{"rope_fraction": 1.0, "tie_word_embeddings": false, "init_std_qkv": 0.0462, "learning_rate": 0.0061, "beta1": 0.95, "beta2": 0.99, "doc_mask": false, "max_steps": 6001}
Each number is 128 + 32 x the weight over its row's rms, rounded and kept within 0 to 255. Layers, rows and columns count from 0. The size above them is the row's rms in percent of the matrix's.

# layer 13 attention key, 64x128, rms 0.195, rows 0-63, columns 64-127
size [ 73  93  97  82  90  85  83  93 102  84 118  92 101 102  86  97  92 127  94 113 118 102 107  97  98 105 102 117 106 121 107 106  90  89  88  89  88  98  91  91  89  90  95 102  86 105 106  97 114 101 102 104 111 104  98  97 101 103 111 101 107 116 111 100]
[[138 106 142  88 104  92 119 110 168  77  59 168 141 145  82 142  87 104 169 133 149  92  83 130 107 145 213  61  82 101 130  90 149 106  90 138 157  95 137 160 133  71 103 120 132 120 120 143 124 102  64 135 151 141 111 139 158  86 105 160  76 143 120 127]
 [ 89 134  98 110 126 185 117 161 133 136 105 156 101 164  87 121 100 150  96 147 138 179 153 172 130 158  87 177 127 107 117 157  98 127 197 156  40 125  74 139 116  87 159  73 120 177 109 145 167 150 124  92 162 143 129 170 108 118 142 110  93 144 136 161]
 [ 93 114 119  86 134  77 117 111 141 102 137 106 132 126  98 115  77 154 146 139 148  94 102 130  72 191 219 101  89 134 187 115 138 164 125 182 184 133 113 169 100 119 108 140 110 134 120 165 151 157 180 123 150 136 102 140  66 136 154 104 135 148  69 145]
 [120 130 169  98 132 133 151 116 167 130 106 138 123 161 165 131 114  83 155 106 163 119  96 184 145 169 140  53  97 114 165 130 109 189  87 133 182 137 135 128 151 147 152 172 120 168 136 136 165  79 113 157 158 102 107 181 140 108 190 144 150 152  85 141]
 [176 143  97 122 131 127  88  86 173 124 143 124 202  64 121  91 113  98 123 129 112 163  65 172 193 132 149  74 127 162 105 131 163 182 187 134 152 161 131 148 106  90 175 162 165 161  90 161 123 126  76 144 116  65 126 162 114 153 135 117 142 128 145 143]
 [209 105 125  61 119  87 123  74 178 129  68 161 122 192 135 110 103 114  95 151 122  99  70 152 133  81 150 112  57 161 173  99 137 122 170 103 159 131 149 108 146 109 144 154 121 156 171 129 157  94  99 152 122 129  86 147 174 103  71 146  80 134 142 127]
 [136 132 140 149 146 167 140  98  74 159 137 198 142 106 182 171 152 119 115  70  98 148  93 117 129 140  66 186 141 120 131  71 112  96 115 101 135 179 111  95 162 137  69 144  60 147 138 119 150 155 135 170  98 175  83 153 130 112  79  86  87 173 164 149]
 [ 82 173 102 117  82 132  70 137  78 124 109 133 157 125 105 145 157 137  95 101 146 104 127  86 195 129  63 133 109 145 150 143 154  89 165 107 120 139 127 129  71  98  77 130 109  88  43 126 136 140 101  81 102 168 133 102 140 155  66  82  96 100 136 126]
 [100 158 147 119 128 104 122 109 109 138 167 149 155  75 120 139 136 136  96 133 127 129 182 167 159  39  48 127 154 127  77 139 128  60  85 153 119  68 136  84 176  90 126 136 216 103 157 120 104  74  98 108 156 168 166 126 111 128 122 147  91 116 183 114]
 [139 179 127 117 159 149 131  73 135 123 185 121 109 119 153 102 146 114 149 154  99 166  78 167 159 181 169  99 134 114  95 112 113  83 132 203 133 164 116 185 110 145 136 113 122 149 135 138 123 115 174 151 170 101 137 145 182 179 154 142 210 144  62 137]
 [113 133  82 138 139 122 124  91 123 135 114 169 134 114 167  42 143 180 119 136  82 165 123 124 158  69 108 133 157 144 177 146 183 132  96 139  84 152 104 126 111 156 108  92 124 104 177 173  92 170 102 126  72 137 132 134 102 109  94 120 122 161  92 146]
 [113  69 172 133 141 128 141  96 129 112 180 140  91 134  48 150 112 153  65 116 158 181 162 116 155 151 185 101 120 120  90  77 112 158 125 118 121 110 118 204 102 139 184 127 150 161 116 190 189 177  93 110  90  65  84 145 137 124 146 153 107 194 175 134]
 [122 164 140 160  93 148 162  93 132  68 108  54  93 167 143 128 179 192 175 101 113 179 127 128 192 159  78 146 165 123  78 103 108 159  75 154 130  97 134 141 117 118 120 104 127 143 143 103 121 167  91  78 125 111 171 147 125 147 114  11 130 108 114 152]
 [146 155 129 137 128 137 123 122  70 119 118 134 113  88  89 154 125 178 103 116 161 144 155 114 141 154  75 150 125 155 163 124 136  95  67 131 175  98 128  86 210 126 106 107 167 133 162 223  87  95 111 166 162 158  88 181 155 143  95  73 186 116 105 127]
 [169 155 122  91 134  52  84 128 138 117 127 120  92 127 124 181 168  88 157 105  92 135 160 151 174 155 128 117 167  63 146 129 136 162  76 148 147 171 128 128 135 119 148 125 161 166 211 172 148 119  98  99 160  98  65 172  66 167 170 115 133 186 122 123]
 [155 183  60 141 149  93 129 161 103 133 111 136 186 130 151  90 117 132 134  90 145 111 105 169 113 148 167 158 148 168 106 147 173 134 128 130  88 165 161 138 144 135  82 117 103 124 130 103 152  82 158 142 186 162 126 130 185  88 193 172 160 150  98 126]
 [ 94  88  55 156  52 100  80 130  70 110 154  95 177  93  75 186 104 196 130 123 147 109  91 149 123  73  81 128  98 163 131 126 170 143 128  99 106 231  87 124 125 120 103 110 157 116 173 124 190 150 159  98 118 155 113 136 112 129 124 129  94 127  92  86]
 [118 114  79 147  98  90 136 128 116 133  94 111  72  58 140 120 157 122  94 176 147 117 209  85 149 122  43 161 131 156 119 140 168 178  86 141 131 112 138 119 153 140 128  81 145 118  95 111  92 113 105 129 125 145 142  54 125 143  70 112  89 131 147 139]
 [168 125 192 154 140  90  72 171 135 113 123 145 127 156 126  88 168  81 159 142 148  98 135 136 164  97  85 179 141 152 124 128 140 147 116 140 165  87 117 148 118 176 114 129 100 147 115 143 104 115 128  99  94 147 176 147 189 120 140 121 137  45 116 122]
 [132 164  67 168 157 150 188 147  81 138 116 126  69  77  91 172 172  73 119 154 157 107 183 117 178 137  56 169 151 122 156 158 176 141  38 126 138 140 139 114 151 163 137 113 161 126 115  68  96 134  76 144 138 165 141  83 142 133  77  84 112 129 113 134]
 [106 145  94 163 150 102 135  98 167 144 138 156 142 109  94 171 127  94 101  94 153 163 130 128 162 129  74 161 169 166 117 136 163 109 116 137  88 136 166  69  81 134 128 119 122 169 107 123  70 146 114 151 133  99 154 110 144 112  46 144  67 157 116  90]
 [107  85 116 161 202 141 146 106 137  98  58 132 166  86 144 136 121 135 134 138 168  49 140 124 133 141 128 181 166 140 100 142 123 137 113  97 114 146 115 135 150  98 116  53 184 115 148  87  96 138  91 100 116  83  88 123 135 125  51 164 105 137  94 140]
 [181  94 187 158 146 131 159 171 111  99 168 145 142 148  94 114 114 141 124 128 161 147 135 159 127 132 140 118 108 175 132  72 100  73 163 122 109 110 134 165  84  34 118 131  63  79 128 129 118 137 154 102 186 125  50  99 138 115 172 109 111  87 120 124]
 [ 92 123 126 176 115  84 134 111 143 111 148 168 188 119 140  99 144 134 165 134 165 126 131 171 111 173 169 100 184 116 133 104 112 127 145 212 135  84 155 176  61 145 191 181 137 155 145 104 155 134 179 112 115  83 169 123  80  84 154 127 137 153 111 164]
 [150 194 118 149 119 180 120 143 125 122 108 129 151 172 151 205 139 137 163 105 106 127  82  77 202 112 141 123 168 133 113  93 160 115 169  49 101 153 153 143  69 108 130 174 168 107 110 167  83 116 119 133 123 143 168  85 152 174  97 106 194  89 150 109]
 [141 123 109  82  84 113  88 114 151 149  68  91 128 122 158 103 112 183 109 141 131 126 157 145 161  74 118 140  82  94  97 121  90 106 125 110 160 131 165 140 110 191 166 215 155 149 174 141 140 172  57 194 120 116  93 121 172 105 147 138 166 113 134 178]
 [111 162 135 155 150 116 110  84 118 135 160 102 149  94 160 106 155 120 133 181 176 147 128  95 131 128  93 130 133 137 109 128 179  94 152 133 119 125 129 113 147 132 114 115  92 109 110  97 126 138 117 124 111 131 158 168  94 156 148 143 188 154 158 149]
 [111 109 176 137 202 116 128 175 144 142  91 122  99 147 116 149 152 146  90 185  63 201 139 109 103 104 132  94 211 124 129 111 149 156 167 144 138 157 138 168 117 144  76 112  88  87 101 130 155 168 189 191 105 105 163 118 138 143  84 102 138 104 136 110]
 [ 86 138 154 175 130 144  99 104  86  66 221 132 160 156 114 129 174 157 119 120 100 129 146 139 125 146 160  95 183  99 148 136 117 109 137 139 128 153 140 223 125 145 129 123 143 108 160 108 168 138 114 152  83  27  97 120 114 121  76 123  99 147 130 102]
 [114  87 130 103 130  76 153 104 153 134 178 138 183 120 112 108  99 107 109  85  96 129 136  94 152  75 194  97 173 123 172  77  85 136 105 149 119 145 118 116 165  91 101  80 224  58 139 151 149 115 165 118 115 151 105 127 173 100  96 156 104 113 121  76]
 [145  79 105 103  53 134 130  77 195  94  77 118 104 136  88 108 109 161 116 119  77  74  71 137  61 139 126  91 147 105 115 131 118 132 161 160 150 111 141 164  96 172  76 169 124 161 130 191 158 128 161  74 108 134 157 129 100 111 121 141 138 119  80 142]
 [164 110 109 123 101 114 135 127 134 160  97 116 144 151 120  93 129 111 146 142 135 139 120 113 120 157 108 132  99 181 112 104 170 105 106 119 135 107 174  57  86 205 135 127 161 173 133 192  80 133 134 133 163 132  93 138 100 154 115 125  90 133 137 156]
 [101  92 186  95 136 132 113 133 157 173 165 140 150 135 189 116  55 132 106 113  97 107  67 155 109 109 181  88 107  94 175  77 108 180 130 132 119 131 111 164 137  60 149 197 147 173 145  72 156  74 144 145 132  63  76 173 111 112 184 149 121  87  85 166]
 [201 146  99 201 113 149 172 142 120  99 123  48 160  94 151 149 170 132 175 185 156 160 114 106 128 135 142 116 193 186 100 193  99 144 156 114 123  91 184 129 189 168 100 138 105 111  94 138  58 134  97 154 131 172 126 110 168 112 140 137  97  94 113  88]
 [111  91 190 154 119  67 124 130  70 158 180 127 163 115 148  58 109 180  85 154  94 122 126 143 117 168 137 102 144 100 135 137 133 123 184  71 111  85 115 112 131 117 106 206 161 170 103 136 136 169 142  99 143  88  65  99 121 144 140 112 109  47 161 141]
 [103 141 124 135 135 138 151 125  99 162 132 117  59 159 146 149 122 163  92 122 116 130 187 110 143 160  62 174 123 122 189 154 144 150  68  88 159 222 177 136 169 102 104 121 104 111 138 156 138  99 165 155  95 118 101 130  97 135 160  82 156 116  71 149]
 [ 90 161  62 148 164  87 125 147 106 105 114 105 109  61  92 142 154 119 151  85  89 140 206 130 163 166  65 132 144 153 123 118 204 175 115 149 126 143  98  64 160 140 128 118 136  99 101 145  91 175  82  86 112 102 202  85 123 133  45 104 128 150 119 120]
 [105 149 173  99  78 147 134 129 134 100 131 174 147 192 185 103  94 131 150  83  81  57 114 167 140 181 194 110 133  93 107 157  97  76 211  97 168 140 161 144 119 143 154 164  87 158 121  69 165 122 219 135 140 123 136 124 110 155 158 108 116 111  82 111]
 [104  77 129 122 164 137 115 127  92 153 138 201 110 154 111 151 164 110  99  68 117 124 176 168  94 172  94 139 108 113 166 141 140 176  51 131 104 126 105 153  96 131  75  61 168 150 118 156 109 149 107 119 154 109  78 130 148 147 113 123 145 106 159 161]
 [123 173 165 152 145 135 146 107 101 106 158 119 140  92 126  98  70 140 183 104 140 137 117 105 137 119 113 120 215 165 134 166 113 122 111 119 164 175 125  47 158  82 140  96  88  90 138 110  89 167  96 183 139  76 121 161 173 139 102 176 117 147 126 141]
 [119  86 180  62 163 156 120 142 179 108 182 142 183 149  82 106 108 132 145 100 127 119  83 171 106  74 195 113  77 145 122  94  91 140 156 175 136  89  87 136 169 129 192 166 161 178 152  93 125 127 134 133 137  90 106 144 105 137 144 128 115 129 129 198]
 [146 175 131  91 147  82 162 133 151 150 147 168 106 163 117 102 106 165 143  82 130 120  96 135  67 131 184  96 127  75 129 136 132 141 162 180 130 125 153 212  92 162 162 138  61 125 134 147 123 100 156 198  79 153 110 148  73 103 179 147  82 117  98 134]
 [167 122 139  75 166 146 131 104 172 132 132 143 127 151 130 134 142 152 163 169 153 170  67 165  95 117 188 108 123 158  62 128 115 127 140 172 102 106 145 117 132 109 124 123 126 122 159 142 130 115  80 117  95 118 125 117 187 155 159 192 130 102 108 113]
 [145 162 190 142 114 105 176 138 143 132 137  94 184 127 141 151 101 146 142 119 189 135 112  59 131  68 148 131 105 130  85 181 132 112 135 220 167 124  88 165 177 176 144 128 108 152 109  95  60 154 210 107 115 147 134 125 124  89 139 178 125 135  65 155]
 [100 143 117 167 119  96 131 146  82 130 160 115 106 156 193 147 119 108 120 167 180 110 133 103 117 120  40 132 137 132  94 146 113 133  40 163 122 147  41 116 120 137 125  91 132 115 152 101 137 117  66 127  91 134 107  88  78 114  83 110 109 147 107 147]
 [119 109 153 160  82 105 133 152 158  97 138  93 152 193 114 151  58 139  95  80  93 116  82 115 107 185 214 118 134 139 180 140  63 130 160  73 112 151 124 155 142 142 150  92 101  79 109  69 200 138 113 127 108 171  89 122  95  94 146 178  91 104  68 148]
 [119 118 118 120 144 179  99 141 129 158  75 104 136 105 123 130 104 141  92 141 155 148 182  56 108 181 139 163 138 188  78 155 152 150  90 146 129  99  49 103  96  98 142 123 153 107 142 162 126 170 170 114 115 131  97  83 135  79 164 167 107  87 109 148]
 [141 154 163 114 124 129 171  98  93 135 114  98 145 177 125 210 133 162  99 184 139  93 160 191  71  36 119 122 129 137 166  90 117  82 108 123  96 156 153  98 107 106 134 104 138 149 120 149 141 156 102 152 126 128 135 104 127 134  92 117 179 132 199 115]
 [111 105 109 150 147 167 135 146  73 172 122 108  88 104 133  97 166 123 105 106 179 129 176  66 172  95  38 160 182 113 176 133 204 125  63 124  92 136 132 118 110 130  92  85  84 131 122 153  82 137 132 100 141 194 154  66 133 114  84 105 135 130 133 145]
 [117 132 105  97 144 102 152  93  78 215 137 164  92 126 128 120 134 156  57 175 146 103 161  95 124 111  71 133 111 187 103 144 155 154  94  88  54 161 151 142 133 142 162 111  70 130 142 116  65 162 164 153 102 130 121  73 128  98  85 144 111 174 147 178]
 [148  52 162 121 125  95  55 162 109  72 111  60 122 123 142 138  69 138 107 100 175 125  58  59  61  66 203 104 153 192  94 113  93  65 127 138 160 108 152 113 106 141  75 124 125 145  77 151 157 157 147 118 149 151 138 103 176 154 129 177 147 105 141  68]
 [151  98  78 108  98 179 171 101 127 181  57 112 101  99 159 133 165 150 120  75 129 133 169 146 184 115 162 160 121 193  98 150 136 200 138 185 154 141 146 114 125 138 180 120 107 158  95 102 166  91 163 199 145  89 103  53 117 130 144 113  93 122 141 127]
 [157 118 160  78  86 111  78 101 168 129 119 110 143 105 199 107 113 116 115 157 196 134 155  45 158  91 113 100 115 121 145  82  98 152 165 171 193 172 142  88 186 159 134 163 131 162 139 130 109 124 155 144  69 145 169 141 142 220 139 130 134 143 100 114]
 [ 67 119 112 117 137 101 131 147 157 100 165 122 137 131 124 118 118 118  94 144 103 151 113 167 105 101  73 119 178 137 112 162 102 170 121  88 155 107 171 196 132  52 116 110 146 135 138 110 135 203 110 101 115 136  80 156 180 137  87 131 169 149 163 122]
 [136 165  86 166  81  89  69 121 128 126 127 114 129 147 128 183 157  86 166 188 170  97 142 155 193 186 124 133 123 113  64 150 174 138  82  97 146 134 133 190  97 125 103 141 107 131 131 140 103  98 135 159 178 181 114 103  36 131 147 111 139  84 134 118]
 [165 132 125 112 126 148 113 146 120 106  86 138  63 132 103 149 157 137 196 197 119  92 117 123  23 118  86 150  97 121 102 128 231 177  75 132 132 148 149 107 126 175 109 121  99 124 103  94 114 206 111 136 170 217 193 123 101 124 121 151 113 107  84 132]
 [ 90 106 167 142 130 110 106 151 177 143 131 111 155  88 115 179 143 100 149 124 121 179 119 161 186 150 147 121 137 114 186 192  97 128 153 105  90  82 136 201 116  92 123 131 190  90 178 127 129 145 196 149  92 134  98  84 107  62 137 134 143 110  52  87]
 [143  81 129 144 115 134 189 131 102  96 146 192 131  82 154 148 190 125 132 147 131 143 160 120  99 133  90 105 110 141 157 154 139 169 103  81 126 159 149 164 143 174 147 148 129 142 160 117 124  89  71 165 141 130 135 109 177 142  93 107 137 163 153 182]
 [155 143 158 136 108 134  90  99 158 117 119 105 153 116 113 125  72 138  84  90 150  69 122 135 112 155 134 115  97 174 167 123 142 153 197 129 133 108 133 135 114 136 153 194 138 141 174  75 142 121  99 111 121 142 107 131 100 116 154 110 179 130  21  91]
 [ 80 103 149 180  96 147 124 151 108 127 197 119  66 136 167 203 152 134 101 137 124 107 179 150 158 151 131 135 154 112 143 103 112  88 130  85 103  95 161 121 139 154 140 160 134 158 129 111  45 122 140  88 189 139 108 135 136  48 118  65 159 147 101 121]
 [134 139 118  92  97 144  53 113 197 110  94 110 140  91  89 133  80 161  83  99 163  98 187 139  95 140 135  97 132 123 117 132 108  84 133 180 105  86  94 129 124 163 100  85 106  98  93 112 136 129 196 152 111  92 134  87  71 152 139  86 128 140 142  70]
 [ 94 155  57 174 138 141  85  96  62 152 118 113  36  77  96 132 175 141 136 137 120  37 145 124 132 155  85 147 153 163 133 149 100 140  61 145  83 155 153 115 126 110  73 124  82 136 119 179 129  99 158 145 126 124 156 111 121 129 101 149 144 171 131 176]
 [131 125 110 120  78 111 140 165 133 162 110 188 145 170 156  40 107 154 154  94 168 108 181 136  75 117 124 137  82 161 121  79 119 109 141 120 116  59  97 134 144 122 138  77 123 139  99 108 173 125 149  52  93 154 102 160 173 186 154 183  97 149 130 142]
 [125 126  77 127 109  76 136  84  99 178 127 152 141 204 113 116 112 137 128 141 136 115 153  95 120 147 154 188 139 128 124 149 118  81 123 155 118 159 146  92  99 153 114 134 182  68 143 145 122  76 141 206 143  95 135 115 115 127  61 109 147 129  92 184]]